Each number is 128 + 32 x the weight over its row's rms, rounded and kept within 0 to 255. Layers, rows and columns count from 0. Numbers have three digits each. The size before them is the row's rms in percent of the matrix's.

# layer 5 MLP up, 4096x1024, rms 0.0772, rows 2266-2374, columns 640-767
099:162117120075163134173107138118145108198093073135151146070159136142137144077150103092111125124120095182118069172117174163152102129162174106134101128175148135170120117178148103119104168110105150114143096198124106112136117165134113169116076160114140121167082139169109140130135094170130129095128106165112143119134115141129099130132069070065107087163088131126149128115066056114102105157153
098:111129094116121121122141177160181065133169127130126125115164097143073169114144151132177084138167120158126161165117180106107141111118102123099111202154158115120083127074104101131179143113113172096176103132144104112097096095101129129146154126200154178130150049074174114058133157093139134136118146165155085062149168109093101146137092105135092047119131111086118184148090145181152151165076
102:139137135184145117101117138119192140130173138100097132159142124140099189085137126152169086087108094094136131126145167137166140088167159182115110118129122107158120112160125092131134069078128119119107140176113107082135124145154167181167141122153165126159121126094122092094155085093145146127111188196108145121161129034121109061110147103149141146123141115149141124142138186087185094075128
095:106112116100089078043158119100178188092151111108155187167099117094091188121135114136138099131164144098129164134117121139076170080151124102116135057119122131171031058116117134125140128122158142152133172109152118077166112098120079157192203143194164171158190100144110122129128122074155106207087125151132105161158113136144079156150154158177119173133108098097143108128118140155102145132095
109:137120111111088180124115108098156118168115119125110119174116134145050126167091075082116186135183128164108115101105161161195180120111145132150110175169137162090171162121105091163180187140210115131124156079155203105136121133135106134162052124093171124130136166098123186067118115112119125114133138175142112122077135176137079081076127092085073136160207110158165151169092131107115157122125
095:156157100150122152172151136159188109139114163108157119176119069094125117105151120094082106103135083099131162142093102102139126101097164125160136179126123130162187132155167132093160091159134135209164143138160132165094183130066097147070079132122087116148095146111122193130112083137111155098075094112125151181194139114109214181094194086074140158079125169117161067109133118170193150108108
098:120086100097126156191106105135130105116147134088086111127077171085137101042152149131138167138143105137111057154096137151174125140133054128100102124103167145178105126098087110098097107145096101111110092092092113144134170114102159121172130042152101134073161086122087124121076143111127120128132106097151138101116109107118131170096142166137134116082090130133155144127117184136053177160101
100:153120113147146151129092133184145119177140198113162098148132119106104082170120183116071081134118089145142160108111090112117127107156093128167101084154044116123057152124112211106136149137102134113079117149087083076136077099092118138085182079108147185171134061087144128155090125101137129182124173171142128160154108125091086169093109134158108132143124135169154116161078127141044064158141
094:154123146116136129067151134186116142110091111131144085077120149153160120134093143129152107112108183074116100176106121132119104106176168065142192101120147186137124096124131147147156036130126129096127074048029141130194175121090107076162162148124181098148106189047100062131144129109139118109126144099110151132084089125135138086104150128140145144142165132113129170112116186169136056161096
099:119088117096141107135142127109127115115120160104159149091106114158186129108058100141196166109219112109105070135180090131163135180109090162144107089084107124122147171085061116085105124132144110128155139158107086110052134091172111096105140143130162105119105160100183151163105113096136113169149112152142121144160116153162097128117132123151127130162175205172138168102110109173109113107150
104:098104086138041155140120060121179117149136130059105131129091119146145121102161091138168096171164130167111137132206106059100171137117110150073182076080137158162171161131102130101140158132114169142177158163145081124160177147158090079123103125101137160101104104086168156147102174135100138150101148122142070115095100126125083149140138044135059162138144154132084058157149124155152136064132
101:119134099153164091130134104111081171149123120139156132162109117142134121134060088155106114115154133100133128187146150093153125128093182177129125082192173150117110131135050111083126146107144140124154118143098141160109162134120094127152142199127182151110133111143144190105094111150068125190169159166176060196121173156126117129137167152127142128128139175114142148126076144097125118133138
096:162143191114119128127129117061094126152109087116156153141114083192096097165127146134145113108124134200124140136087125121085072126128082129144160132117151120101123114118139160129133166047126155111108142150074111108107171113123164112153098199082093145100092147165098176133164136090138231152132124098123162153099133136139122103130118184154129127160146111108142136105092106133161123167148
103:126122053180110142140119106171108095024118140143106163142186109165126154050164124112164139180139147141134156114164165070081110164073100119061132113170113072151216149140120169124101143118187120121106141110106115138153118126077080181116132153158127170153085205121155182140156114189155121143130091086140170084161130114177093071117109096129109121111086152157178127116148109134125103158098
100:115123133096142075137185136110158129161098110217068110087103145116144113188125141158051152132103131133102143083186097144092199119121093173151153127138072060103098145166109121116121091108133113112099102134104139144218160118159129163109183121159110112152168059154122112071117153129131148126174172100193136083066143059103095110143125134144132101105095114145151025168172119072087097090149
101:099139154119191095136120109110162147158091127125152154129126154100154116148086155162168163148183154082131162109161157192176129144168070127146137118128132175102171079152184181140166094050066138148066069089147128157142084138111103140147113143130147107115127091156141150169169147077099117153151133171119128162133064118051100116159141181027140137111125177177142094117180065146106180075168
098:161077092151157131118120145107130148095147144107179162167123127178105136069102137115121130119114115087143133081154105183128148173112172112140085086155096120116143116151108102090145113113133154061130083150044195102154182096183144135077072138110170101148147135193199093107156085148106124196141138135178132133086145181160165124079127154118097095221159203074112068142117111116150197062151
093:097133131159138144114087102153102103146197104151072124150081076130176092082104125077139144125099101120136107159092195104127144164170093127067105148138096107100139125113099117111088110137158094106129138137110115125133145139141088151091136180130152086162122125124099145126103161110146115160181117133120095100180158131109128126101082162164155105112152040153158134169148080127124071102135
105:075076096152153141198096140163093163127102125160193141118112124160151131085100143147163189137164161154121072123146178162110101148152114093080139102115116120132101110142117085091132109074170144120114211205076073187131114146079140122096201129098115090150154115120092121093153154154136186157159169156084149101116125138130136121119096124091119105164166156147109112130119172089133159093174
099:113166137152184063081104107144149124147112059136144118086111145078168163144157096100160142162123102159169138155164137062088120109161123123107099144134095111133137152118155095038110149163141127151112134125162138099148108183164146102187086093197122164108101123205071186139096150086114070116144157157160200206075089124124124111149134101122125095102202134131171136126166147063144105107129
098:065092112128142156168087136096101066154082118119194118126109119091168143082132179175179138138165054137081127076075091102112096116146127134035177073137152061124145130158156165153085128167140176170170191151178133082128100143183130101139177140147118132119138115117117176050138138076107095133120141078124128075131054165156147158104073129118164098132138143086139124118158137163182198120059
105:116113114107150100174109081111223162125114146160168174128123125103142143126147143080112093172159149101123158183170153167076089136171108185093134102160093145111133080186099116105168135109099108171152196098126113116188060134128139130133154170152096105137127115087086133078114156074184144114097153129088131085076154158147211103150162157159121142101142168105054128183112096094093170128113
089:182098125102162125130210134117088132115083190150142141169148129120150125108156085172135103121096114153115147151128206181102180124107124095111101092130138106168146147126092113163168150119175137169120116117165171106182084065173178130090145086135132109152104089141130106075116076131152108083167179089081181075117133109129151126104113106079124094111110172128059185087219075073098110199117
086:099142114064115180083137130087162124097174139055104130100140166089080141097175126180088133114124150107159088150092123148106097132116102127228082081185078163132117114077168106137143086152197072148116154170076171113096153111166086123100151149119104142135106074123165131112136119110089134176108141030144144101103152153141131083162097139110111206187141085088172104172175149133116082129084
106:139150119239159155120181088141118102203181123172129139147111128170054095178159078091200155089173144095141126140139114163098119181166118153135128075150107097132109072097100147093132140132198115115105061122122108176101150117134073105129099149127170078121157183149098084168174108173146093165153099137126106120122104113171059117087076130171136145135135160112158105127118161117139217117102
098:152143063146125084123149159167090132122128181166136106151117173152169149139145153128110056122065134100153113064107175165175127154145092144081076149156132132163121098194168122115136117139083082124136156162122137126167123172071128124065096130117124100148112137129086157125126097196112166107119114143137083108139100102115051137095183118106135096119140101120131114131161163151111121121139
093:126164127085145133123096101128153141115181124112083128149125143097149156208180104142124073119102103083106096108120178104121132143152102064103104163116144140068158061172103139150118116158169098109066126184121124170110107129085131191139166060117188125127158143090168101100141087119138125143130126160177124139027115110113115085085165172095133109108146122116124164180140147122074105172122
101:131104138130099106113064116159063173116169107156136123084104147162144174092101085131140136122171091150143131141110134151143163100117075172117173106178127105081166118174138130117167127157137123096132076104157065146160119101075080067133116160142157117159159158138113174154105143106129119124171057131138164162110107151174100079155162122126146102091095106128156114199179170124154084165133
099:063133103132110061171073149090085135171111094097102151159055145115114176121143165123069126171171109135138204085106051179083147107131124133108138148130105047165168096141132156132167083129073135176120178089120109109160118151083109086177145090160099160163133116185152145125143156103103154102185147180093161144079197104132091078154166093124109172159183115103116131141104139171168116153173
100:143125143081061209114120156052184118124102117111101153088109135114133128149155120108123146116115144115161133134079165105186118096169103100164155157143109172118104124087103119114133114082110136133160132069128141116213057117117122165112095102123115079146143110114171112156126141098125117105152124170147068119126107127109185177095130132129187124083140073152163095088145125108154098120135
092:129072127171148176149146129118141147140159142118124110066076150201106109126146160161157147124149122083132097192185126120153172130143158109157192092156115116123142097134121105132149134126117109105076141168169057171020091071140115105138056145139107115128111096133160126069104117165112114162131120136130167079132181143126132151193123129066107122184152133162162107089104164103064100131161
094:127101055153087123122132124161162099123141192136172173181162109107060161133189124145128093090098135154093173126115098169105141095062163104159166149095150153123206087124143117181163109106131103086186109082119146118091117144151127150138128184114171155150138127120130106126176160115109159133105108168150156114167153125089088102141120175131107101058098121179052167122158104148141154145142
096:159155156194135098162157152103032115121155146113123119110127113135143152125072150138161142105150205093093079131136137108079159138098132085095154120113091127190150160106096157191146138098154124108095126125116040151128170078183098093129156119194148117175162129117169120128148127156084164145193119116167184123138150125123091139170102130106146169120170137119116142138106101135109126109142
100:103109139154141094171097056152107083160161167178074135139134139103142155111097152134095155121067118140172100133130125210121153118059219128113121082131109097094130142129088163157129179136147114133184117141125134169144122120094106108174127157143142140131135094147072142147156121124128138123091139108167153112177090163122159087087164140213165110150089124079129100137175139132165120118120
101:092096118148094169143120107101147139078142150111124182130100113136174120149185143151111130086100110111124179151105170155093176122125141086111084133135144090154164121062109075123056108085122141127192120055118139118165076097136120106108122059154147122149140135174180193145182098105120097110100125148151151165035142141079179151110150120165137159105113129150109127169125097151159195107159
115:116138182116163127097128133157163136104123029143097120172102120089146095084072078156138092145078186095144143098122063086092102170150082196126092164169100081099103169134089068158178112095144124127109128134164146149147132071113162145135111119204115100168091078087059114148099042100136051107159090089107109089106145136129127126094133110150119098136125153194138186114088132157082097158174
102:143141129147110149176165086169159136149196125108212170200100119184141145100124144109125079085219081147128164099153056170113111119130163192085121185094150125146131193137126114122126101202152149131093160127166144156171116123160075144149160152176072102178132100162126136078154164145126164184078145204139144138155089139153163142119106145187162138125174119099182114131153099112106130138089
101:161128128123103176139124149158101173072146166155147107108183125129104146187113132113124104153108178144126149108125078124105139189140142103153076163099134095154084168154105132157078100122088128146095135158160114119105149122090174133134086155135063060119166127082128111126188090155156118145151086116106107101135129141175096077100108105154155075183151126147114154137084155116100159119155
092:122065090103131126072134188110120119139150084152099106128116135139128139161156066119173135171128144149131101139183111204098140129091156121116079111120127152106170146105092136136122147156164088185140185137145115108120112191135144154101111164114126117103133155125156138110114128127196139123180157165184088135131064117061161149149173136154080102104096158165170156137134146123174194177065
106:119135102109098171154115118134094122140133145168111121173069117150037118111148083139091124149128142111160177221169165146108099101188123122099151116107166195078068133059165184153131122150077193102169187125149118140073104111123097143194103177127164196074159136160202096179112129122156145214216078101159121163089205135078203117110155101096115184105149135131097150162157149241086139107151
101:091126113142104157109128111124131128154137146204143158079107158113173114151100161120129118100103166190091099127136172183162157159131179062134082125207168132174093090146145136051122214184140150114125095078146129121144094149122126174146101108116122125142097101191139166157159083211084127123150156153132140149128170141070100133060144122114110115119140082143128132129186127142092136177103
101:098073152120226134133059202158115177138159137097131148075153103109148096102086090119150102175150254114128090123104055190122134126115156136153145161178109180120061116122133111180109123178113088131146117118166143108092111122102187191163179141129152160184143114105116108139104152105167094175120088104110209098095140079186157101152147147109105069199105137185122121153144139160112045053119
096:175142115123112166167137137135101122078090120130148123066119142171061112146104142153081098127088142151123079079158127101073099126124109116126095105139125129097113076142120156159112140127168146152165148122136151131138108143176130126156090102136090092140123096147119163132140112133126155170178106119144170096113119102138147176096170132076158113099178138144125120112087088114103199162121
102:156178147078127126127111125181133086096114133109144141158068138175095168140132131175111127135145093102099123082088161135173118085092176148130135122115057154115117109139097163119135134112125113146137130122128106108123080158153141136149159177183148178131102118177136144179114155157132136099092102112118100083145175107066145126145112166148096089141127114125143205150135070125139080154128
101:114081171144098133107148156171166149131144234108093101142132084159123120147166116148055149124130172135104187117128159205142131167123142122156072105086093138088138146132148077141074088150108142136082149153147118134177159136194151079107126163116140139107092096087167167099083114144156158113138079131096098088128121186088126173133091154105153110089090171098058159136184100189123096108130
103:124100111130109120124074133157119140136074151150197162073120099133077090149136151152061155118157142177080138091115074196126175136172181129070134089142156112134089153072141087154163116118111163132138115169195147151197106137133130140138116102145123148153113064124112088078159168090107147128066162104084137101164171100177110057088122165166154195129103112146087205157107137143106139173100
092:095128113098144119172100089225106131165149068130110177063142076122138158111133126157154112121133151149059169152093109107151142088122090114105112104097170114074153165122151116187132177123135078164150110147149212053186081165139111105120153102116135112140122106117109168104125087137128157089135081167104162127113075151079128114179137083134114125153115146120095157120132110121150147103210
102:143113090200102152161107200115141117151139080163157112195189135131104105118137115148133149095170096099124126172107129165128106088054116183087108144063109134143090166116163071116127100179163112125122057103138088149173185129204136078123160067096170128128145140098018128124212136186161169103162165182218156129111077138137120124085136122160054125118123162096103164131188085103090133087163
105:066124069072142137094123152083157126162147152169111136102076152174073158071132160127145174154118129097151129208061119111124106071142104106114152176122133119172153164153130150109090127114189104104123142088141095176185133121141120121092134110177114171161142098097122120156176150141125107114153046176105103179173118133147096128129220086144119114120066140058151124130138109115089067096143
095:128093110169150146127108140159182165119113154080084142048106220110130155164102106167121121106114146142096101087144138180106144087162107091130137201189157188132108086059119143128107163102080121128150094131175186148126099120137126139140145188155163121066153111176118188157118091128096100108080156094115120123146168137120099117176168097181126109126111039159072129114127119191125111080168
098:073114107115164152129159128174152183207068200137116149146138127132104129116090153186146157120149160112104152135116136165114090115144151169110115075127118185149129174093096106128070111149151149121119099104106128177087142139112127158186168176122127118145218142110098114151143167114171094134136114088140119127181128096110141071099149070123115086162118135121131132048060128142112149112128
105:123121076146085148117129182157105105113147096067145068153207168143120151046088178158125137107152110168145110070120057149098113079143130079133101120100156116115154051120060140096068107151132122145173128145141164085171123127137160132129137125132131098143136130076133152121111091163092098162068089139136129106125171134105122102226176132101110100152166125151177115096136094115068111177129
102:110134171083119132127099115138091117136074168145175123076116087072127124150110156177120101069090177131052108142101156165101182124074102133080170183129125122173177130105151119109100114117173074131135115133113120183117123157075096053199183133135135173166173143090107163085118104143116160128124123140180117130022140114171100077078114141103142138126182142096205090091123130053126156133124
096:128198119107103091178188097133106104056186146154150117153155106132091159062128145146147149139121147147162175154106106103162124137099166151166136157103086084112137137145105109115100089082110156172117128133125097129171151070196133145171171069164092108146201085063073092157133090146067128127120190177108116121157131143136174068114113072107121136097141100137106088128111164174143077159148
105:175094136172206139148095111141135132101060084109131127152132100160071114158193097111191128175164164135116179152126080144132134099104171126150109077113117046118148090171153150095110134161117152158171127152156158161108106085076172133132115132146111134039081097111105104105121099124153147071136123103095170106092128121171131104105086105144108099184143118158170062074148153182110133071128
101:142119080084176089227148119133178119186134117126157132125119123161129166173104150193135152133130103136132121092106126098131135164094096116088040113059132083100192113081130170190095133161132074085153124109145165081139160108190128203117143083121146114085131140134090106107154169100134130141107114125164116147151111075163180160125117173144132127140147119163104167145159076152087133159127
103:143133127082103134053121127133122095150076157123105184097134134183169169172149123119114186137098116170196126134109128096155112109089119170121156104137132128126122105166130131157131106106101158102191093079076144109139129065106178150069141130082118133166121103098140146114108157092114166171180113205065092097112139109067125136085153119100180071069103098135181135130092151147131138197134
098:189142108128088116126138121128101129108127138142180104088144138107144087162027095099140106194142113170111215154183162124123143143124189117162177130148119112080086167171062086105153174141125124135082153106201099209152166136149133124137090059125173111121182189141129145141123145125121112102138104142110153114163170161125128122128171189108097142147125123115088148206142092166113174105126
095:117149130109070135097182148085150144140125134102136094140120134153139179119122088160177107123160152167082133136176141117090151064132172172069158096151141079118137150136121158134095128146129093179100137113102150133115167162147072170101124104107196130051076150127144110156168127113129150124081124102091111089164102126177225154165176112172071166110087128221182127100102104148124167145116
095:163140060099133096141154153167138124122115092142131048125122143185120093100151112174116145148151208094126102127074123132132076091126221150073139135175141192131192162089107157141166137120066137178138131159080166131181129124117085100094152094069127053137169120079124128096153099114156153126145105146122106103094103173103100172066142176143106078135122141094161128101153120157151139167088
099:138195153119124131176114098113092113108080132060155148134089133157141154153125042150136114183154131174161117175093070158125114089177189117099171123114192133133102147183121109139122089149161160061100140127089119115125157125083164148104140100161157062169156136154115149198134120096126173119195092114165115097154126124074098083106097144086122077163118110104102173165124108138139103115123
109:113135112119188160148144121144198068129116167123118092106130099127205122073168162121088211120170135072075184204139086105121160129162130152114168134110099125103138185090118149139094161127134100142035097109170145085171138126133194148109169108077196090122153060118123087132132105118152091104130099121101099110074176110089139153120093178127100103155149121149157133133118128082166127109102
095:131128117122122117149106150158071096157115130068110167097181143069136159123104093141099148167097133098096159129128195139130094124115094099112114150121077178111123115111146080103124097033117117077112140148197148174139042169120145141142177092195080087126117062142139153137141142159077116142130170027080111136094132137071157097147134124114176175160113082181173159063141145121163119194122
101:173103089152148169121194118125178129094177136082171163159067082105068145148146197165151110115106092124125143213073104133100104127136090044054087162094151105113101116114148184104091194094089110098156183139141098173090142130136126107151170141134149105148157053161122139124121178142107178175176108081060098138150156097171094115162126115102131097157141125143127134126106195119117121146168
094:133169183177083146055143080174155069090149138119152102124078121107199168108081098133077088107078123093079126120147124123089071101107120139119108099154144120137164104127174119101139145064116101148163080109123159132109149109128136143120138167116101151093147131088111083135089172086157102128113168109141124127157155119136123127118150128133168172195145116087170134096124096132131101136134
086:109151124147146132115214108154162094120156094077087182125149174147153157132079090099150089026126147148090180197168166169160101195224138154096169139129145142130102091149101094119143146156149103158131169150077120051137095117162153137134146123115094137166139132161073105155162127135100090186101086136100108055148121158118150132143042135145091115144163124139114109167148141102113098128046
097:192144136152070173126108119157149139087132079122111127090170136131137143101061152155160144140089107108132110176125160090153161141128090115182100142104170149110149147154140110128059174095152148123131185068198161109142104116102206189140123124120115155127115169096130096125200129208184166156089144109153182104121154121113065154128094078149107118097119143075174087121095101136070096128126
100:148167166130158096158180131133133079164154120128136158118069092135120113152129174157126092122129135156091168120080086109084077106135185081150163131140120118132150108089110093071145141119155100157112137106119129150121103157106149159165140201114105114113065147123135118133097060162093098121124112163113125152104114207094087126131114147118113072132132081134100131191162117162141084122162
096:174180158133160156114102150139100099087160140161136154121136152179118146127144162144106109108131103160076060136189109120125102094152106087095161089107169131105140177142125167115116109182177155108095162124118160129148172143138140157089185166090147128140144107092114154109125072131069098123151167131089142099115157145140090135135156139117105122139099091082039090141128108132106099118158
102:137145105180160184169149153074110135113112101106172135116113206081085163133077166174138161117162106126143164171056178115144105081096149059165121114141083197145112154116128141152107094151138144128173134114120136147168130103133140170159148153080106123062142096118190177136133126133141126084121123150142144128126181110074147117116146150072207144095115116140167165126136129145086149126112
099:051136073117120107162128077140081117141197107094088147067099140143080109132205124121107127084158117113147086154176094188067113107118152131115078025091098104126092147179151122156181142124191115124155166085153133152114139151113130135133170086144081131112113160089081108100117138124083120147197144084200141153116119162115145085136150170112141087088149178155153153166112107143174162103102
099:113139202147151139098134120183150133147043127143109185153146099149138136151086112159107117160094135155111122098096102138112174126094113131092129096151110112112092117186177102104184109139140101081093155196157178112091129168103122135119107133126092066120087163142074086140160097142105189099139159123120097177115099154162113152141081087136115127160103114089191174104103178101029080112099
097:109183127171188110154098128143189118087167130072104160144106162104140082089087112179062106120112074158091142126157200191082127140112143188149121155124129087153082091079138143149159091095106199115131094085107175126128146151147164112091144085133116192154119110121091116138133136136152166117092099167120128076092170114109116146026117067151085065156129082085158128092149129115101148083135
101:095129176097106164153127181138111051147146140136143145101118129159164141131142102101117153120131183129116128144112149110132133122157147100122178106189111128117176207198173167124115134112186112150131130066149122131081157140147136170138154130132134104079095126136127105128109201145194157130138071137136167105167173126150122110164178146085100195160093093151162107087148163131061087072178
098:125098100118123163177083133117114085147155148150137119141102145121173081187128172150143102116145146124115118126107158139092103158164147104155130113123128095158072180138118068096127152178089116149167113126117121114144138160097146103118106167172117229121093098167154170135123152124098132125154123169142153134111115192174120096154171138157149159061118214088120084086118135144111129155113
095:106118168118108165099112084120093093174132141148162066146108175123078112166163165151175115140098121138163064121122082094172108094194143050078127152110061150208162091180170121112146133086140139164164119153190127100133158109144144138099111163107119121170184117093118104115152100127165135186159118159063182097147152143174106108108136147094132143140115115169114155064138086116073151063154
113:129062079180083082081137107135098150096141109123101168104200163148122134137133131084123149172146105079105142104115130147106140113131131125075134058102119114155084127133153149158168141097099130089194119140126125123177153124175179144094075119159119151147121092168181083109125118183127126100196154131071107122106079079113137125089106095142201132170115147196109150192109194108122197122094
102:100072027095110130102104129076157046163156078040176153079129119132090092155120122120132119089123182099090090117141128175109117106122148136122099087064129157163169106147164152141129110202109213114111093132121040156132064155059100173149188064136095098059076111076095090142131139175166214122120143152104137161105083177142122179129136149164120151156167132168099149153116117186161103140124
095:134112142125133170048203157149114134159116086157045062110088128112144104142135136112131157115177118128137109138145108142147163152078102078114122158162106159111129075155100150085165165173134125145147120131136098107139074100136136072146109096118089115130122118159151106167177134100076114142156159093124181072218120093130093085111109090170150137142100119140114108138085101171125086203095
099:172088101112145128200144073131035109086135126100114155147156108142098095136097103145122107107136214094134084139098145186111134214086078167154130127142144108125128113127154154137106145105119181203126101136156176214086095190110128127119125138113158155140149114155059164087098126168089112074085178173139116096120115086100108091127111134194147148116092159126192155147134134156136163130134
097:140149127100074128184114144156121146150147071135103114096117126104135191137140201199170112127211128114125080129150083153161157152069168080149174104104080143158105143093117121131139168142189182131178083164083110188120124165147103112145130216181066105171166119129114121110150105133149129136110115096178121118105113146110187069102150125135143076113135103124132154136125093146173088123138
099:181167148117164041144124168090117141079137117161085141096136142167138140141194187199146143102174107113122141107115088125154144130102202182136120120162124143125144152153132152099118124081123088141149139085158063147174117099133122143103144186124147152152137119068104093173148178122100157124164116170132114113115117152122145093158177112183130131109167170116199120115107185067152130126145
100:127125111078121176167108079150121131097119170176167110111152052118076108062085141099103152084147109077162148175103135179124170176069179153119081156134166162148111090113099102133144118071124057121184139145105195098121122112096131118136150126105122182120124109154036152079117093129156118189111094115108095135133054111156113068134197154164119102139111171086068094154127166096221205092167
105:142115132112144092090102102114121111117130168143115133122092153173113112198157145108136126106160146091120123160144081109107143162124142127070132179139145123124155102069117134093117094081057135118172150171106058098122140152078062075099124103120129135185155121150193065124137112165151153127106145095111170117174127111115160092160174100140161146119068165067065192090170152141094104132179
103:147133194184112143138125156148122098179133114096095166119195146150159084151100124092108162158104171131169136158157042121130111136135106183098074130124118140149076078168139100126109104134164130177117074136114148145149139155150099154113116177124148133169096160172091128129167165152113146159090095092129112135147149145141170107120143128044166149130135168109116144113180108195095139096172
096:143086161121120148133086144150127059089124144163123174125139107171173157139151148161145168155120124092074147125104117089108123129104106122128100139105128151101147112140144129081095164102150072114139119203158147152114135120081160186123127103076128177110111084103133164115184108087151179082145085118202144146141061149120133117100123112100132119149181141146153103134081151237149099080123
106:156175117097138118150131148110071170118211155149168220105098107181120113115167073055126098118159147226139155148116124079150105150106065137158164107193127185182157095123106088107079144112116062130130114156160138098127092095146108135144118127107127138166148078076118090119106091193150095088073095106167084114150167183112158107079117159143100147091167049165134111135135108164105180137099
100:146136113083104099189207050173075120158131137076154132129070124169155162158151230173129049121131142095126088125115145099127102086149124146086187093145176144146092168104105108050195131129144169097139118129112165138135106090195074141118126099138143140110119163019133150093110101097113126101172102146128113145103136108183095079134159139137120118134132159113137111157108109179131165130148
100:111080062086093141097102121116144143121157179078117094141119131145079104110117141087156153102102130019153127114183123146160141146174131184120087120119154148165146104171081136149157170163131179106108132090065040081137131139114135136126126142186102153123140172148119166049117083141113088122151118055124158132137148116151096122196054127096150158097159114178120094108177120137161119115066
100:158142127100116132117066112175109163145125133104097149097080148144106066230103103131103192072133140124085129146106146149101136130143174118153100110163086105133172073145104121110128153100141094127156103096099190113160137156082113104133104130150105148145105094130120138114116078109158099122132088145146169152086095117114109080111105082118103117160160105078138134151116141107184097069113
095:166128056144113098127144143172120146130145130128098166140132144144166161101147082133167110094140147137132147140151137159079157183151046137130134196116121178170122106125107124151144178148190164184157148151082132155078123137099188071213142119095149060104095170085154157196098079154093095111136156054103164148120144156100109118150157135134101078135103127137106122164117089147188133074119
099:088102110091083172108130183107099123163168171135136144117105131127126109103166144130115129129155163086169072093105165099188107110103144096147157210094138133125083115115129123093059076098143094108144131196090166106125203168160091084112133058133074091192176145160184136117134198147107125126167141072106172168140127136146142138120179098155078128131147122141166125117124173133136115162109
115:055069112110109147080064119180136045126147093159124093177160165168134161169173039138111164089132133145070104142137125095108160133100127136161176147117100085104143138100158130170147099149122179158107143131126146074141145117074130104140150136133059114099170141121108116204115030194142092058139129148096166126103141097090149136074090085145104122128151119165088159110139096138146139218125
104:153116141143120171168214109110104116169098101117156121058177057134153131127191128104103117111130063107146142184114152132135168095146092095110145152127187142106091166112101136149107176191139169111139068126129127143134131142142154093105099080166133106126140095146182064133096149144087069101066145102093091161174085099112122091155122150113123134123179175151189071165124150165120110177193
096:139103124205146120150173130106099173096116101105112122149134073110157174133130129179098126094054106147108169145156151144104073140114147134143119076159133091162173057115103128116118159129119113122107163165127159116122097099122135147130159151051120110121116155182146097160108131136164126075110130173121143095125127103127046067120156181121126118079111129067167129125203063143162128160105
100:094098143094129163074153125144164181085075147101133131215096119132102102117172113145106155104130167091113093098143164191116132141216141123088135121136115139101170161151135170107104059140132079089221130108087097193173159112145181132093113141108120158105124148141129203148147159183136105133071198148044186128098114165168130174074151101095144169191142157160117115094089138102070130078133
100:157092132151121093077151151226163108100186159164115091145116181147170118170102125190179096150057113091129116125102145173150151066181154138097121146161107089115139118152143056131114140091125153102148180168067160165153168204141154190150087121107064110108125139139094070128142117178101156129119054105156069133113123166099094079160136184159146118128159094077154125100125143169137141130076
096:137152121135091147143095146130123068192193133126136128136082168127135109112103061093116100146117118151127111190123087075085105155155099123119132122080087130224078128102126178139097142098129154104186121090133144097105124150107094087136163086114136114179147095152083205087107144097085138077142113086089166207213092132134170099128140125134060131102125104110153056082131174156107184174151
107:096182145097079070151149099174095100091163090125125215128144168181107120159155166107086152123130141122112157115185132128162142128118148099137135137146121162146134148139125126114091146117112135090185186104153150070131090154144115164123172137140178121131115130166097161146177150138118093107104114111151166096080184094170100124105192121124094123095129135125105153104146083149125139068113
103:114130141162109112103081115188070079169111138085147098141072089188107130138136097154063128175090164119127140123103114090120119122130104114155136139098120121091139122114115140108134090133114112162096143078062125120173102134159094129137169086158138208196141138066125184169102117174142155181117078147109129070187094150110150135167106099119188141095132146177135131103183151131150170114095
098:167143088126172158092107157175110129146167133111139160115190119190123096129192140116074175157095139144058132153138037123099148158097155129158162112146145185122100069100115118104168174123145139138142146109097136112139144089134136147111116116148120110150152164133108185121146100149099068105065194139099126128124133121079099140162117091109139123095126132181122155121154097107106140121138
098:150126081125174111108096171152147149200064156117135185114053132146147106109139127160134112137113133127165127152147085131160093100156121137134122117179141150098135108100156126099154128101101190179160161134090110116101136118141109123166146113141147128093114122160095140122112125174056131149113158180160158115135134179154189152108170087119035143187177137132184112156149122140101173128100
107:100161144140117163130167128113090088100122174095095162152202053132163139133169104123147178134106172135131202129153116139130155206137119131087087129127099161147133118149030094144136090181109122189176161180139106101166118113165114128114149163120119114110171166098155122184112127039162130121149144127116061161114116041129103153132105105109141145083186122112132104138105150036104086101125
100:148107092115186157104120178143132119131093145061094131149196141092174102146161150109089137119086147139065120138127117101157184152120055112103151165133152076159119089092112200119087188041156164108129114108146163133107163100176187141118095123100129173120126101157195143092142081151131117110175059114138155170144114123096086159097131128135066118161131132118097128161102169127121121081148
093:104142134170159048175091036171155161088110121071129160156121081154120149086116109155157061113135133132131102112160087157130159147158147105129177108109114123119121076116123039089107118109140130077102127099143069092174070158110111110128204112124161140077154116129146049156114167128154163128105094156139137206114155167149097109156158110152120090125141159166144155148103103125165134125122
094:131164166128094141157137142175108134090091167192078109111125144182123118114180121144119163125118105094110062168145169154121090156123179174111134136107128131099160143113137090151118101139102136143189119077045164129110116112163129156110158174165118149168147094096134139155139058112086097132190045124128180183137176109171139079130154152159199108131133116091138135116096124174140124111108
101:158131150110109105095131160135109100177111134103125209129160069059086186092175079100155087143169115139129120068079122131129119122121116108219128113064126119163053155106097124135134109105177157169155112075111156140118213123186091169157121083148069182156106158160116134130132097097091156101077124141150161099118157131122156146134105093111183143103124117120207140056113127120145160134141
100:131118109141188167122095144100092106162125216081136112080150131153104147147104164106121187147152117068083143118151119104168170141151189116098131105100137120136161163075152160108128109092114131184151120110161122072133112087136186100110163092117154146051143137065133125133138152112131122189110187148060112122099077156096182108125082142106155150130178147130152159113118104107157099098076
097:102082064173139146069105140107145129138113175134119110108142071121123124172101126107112102155133155108101113100149084129087146133142116080169092134218092114109167104123119177145067131095125088081130177156117123094155091113176123123055147177199143108162093168173090087142087187031133132119157151132086095182146148137112102209102137111143118095120145159081154084095120146125130080112098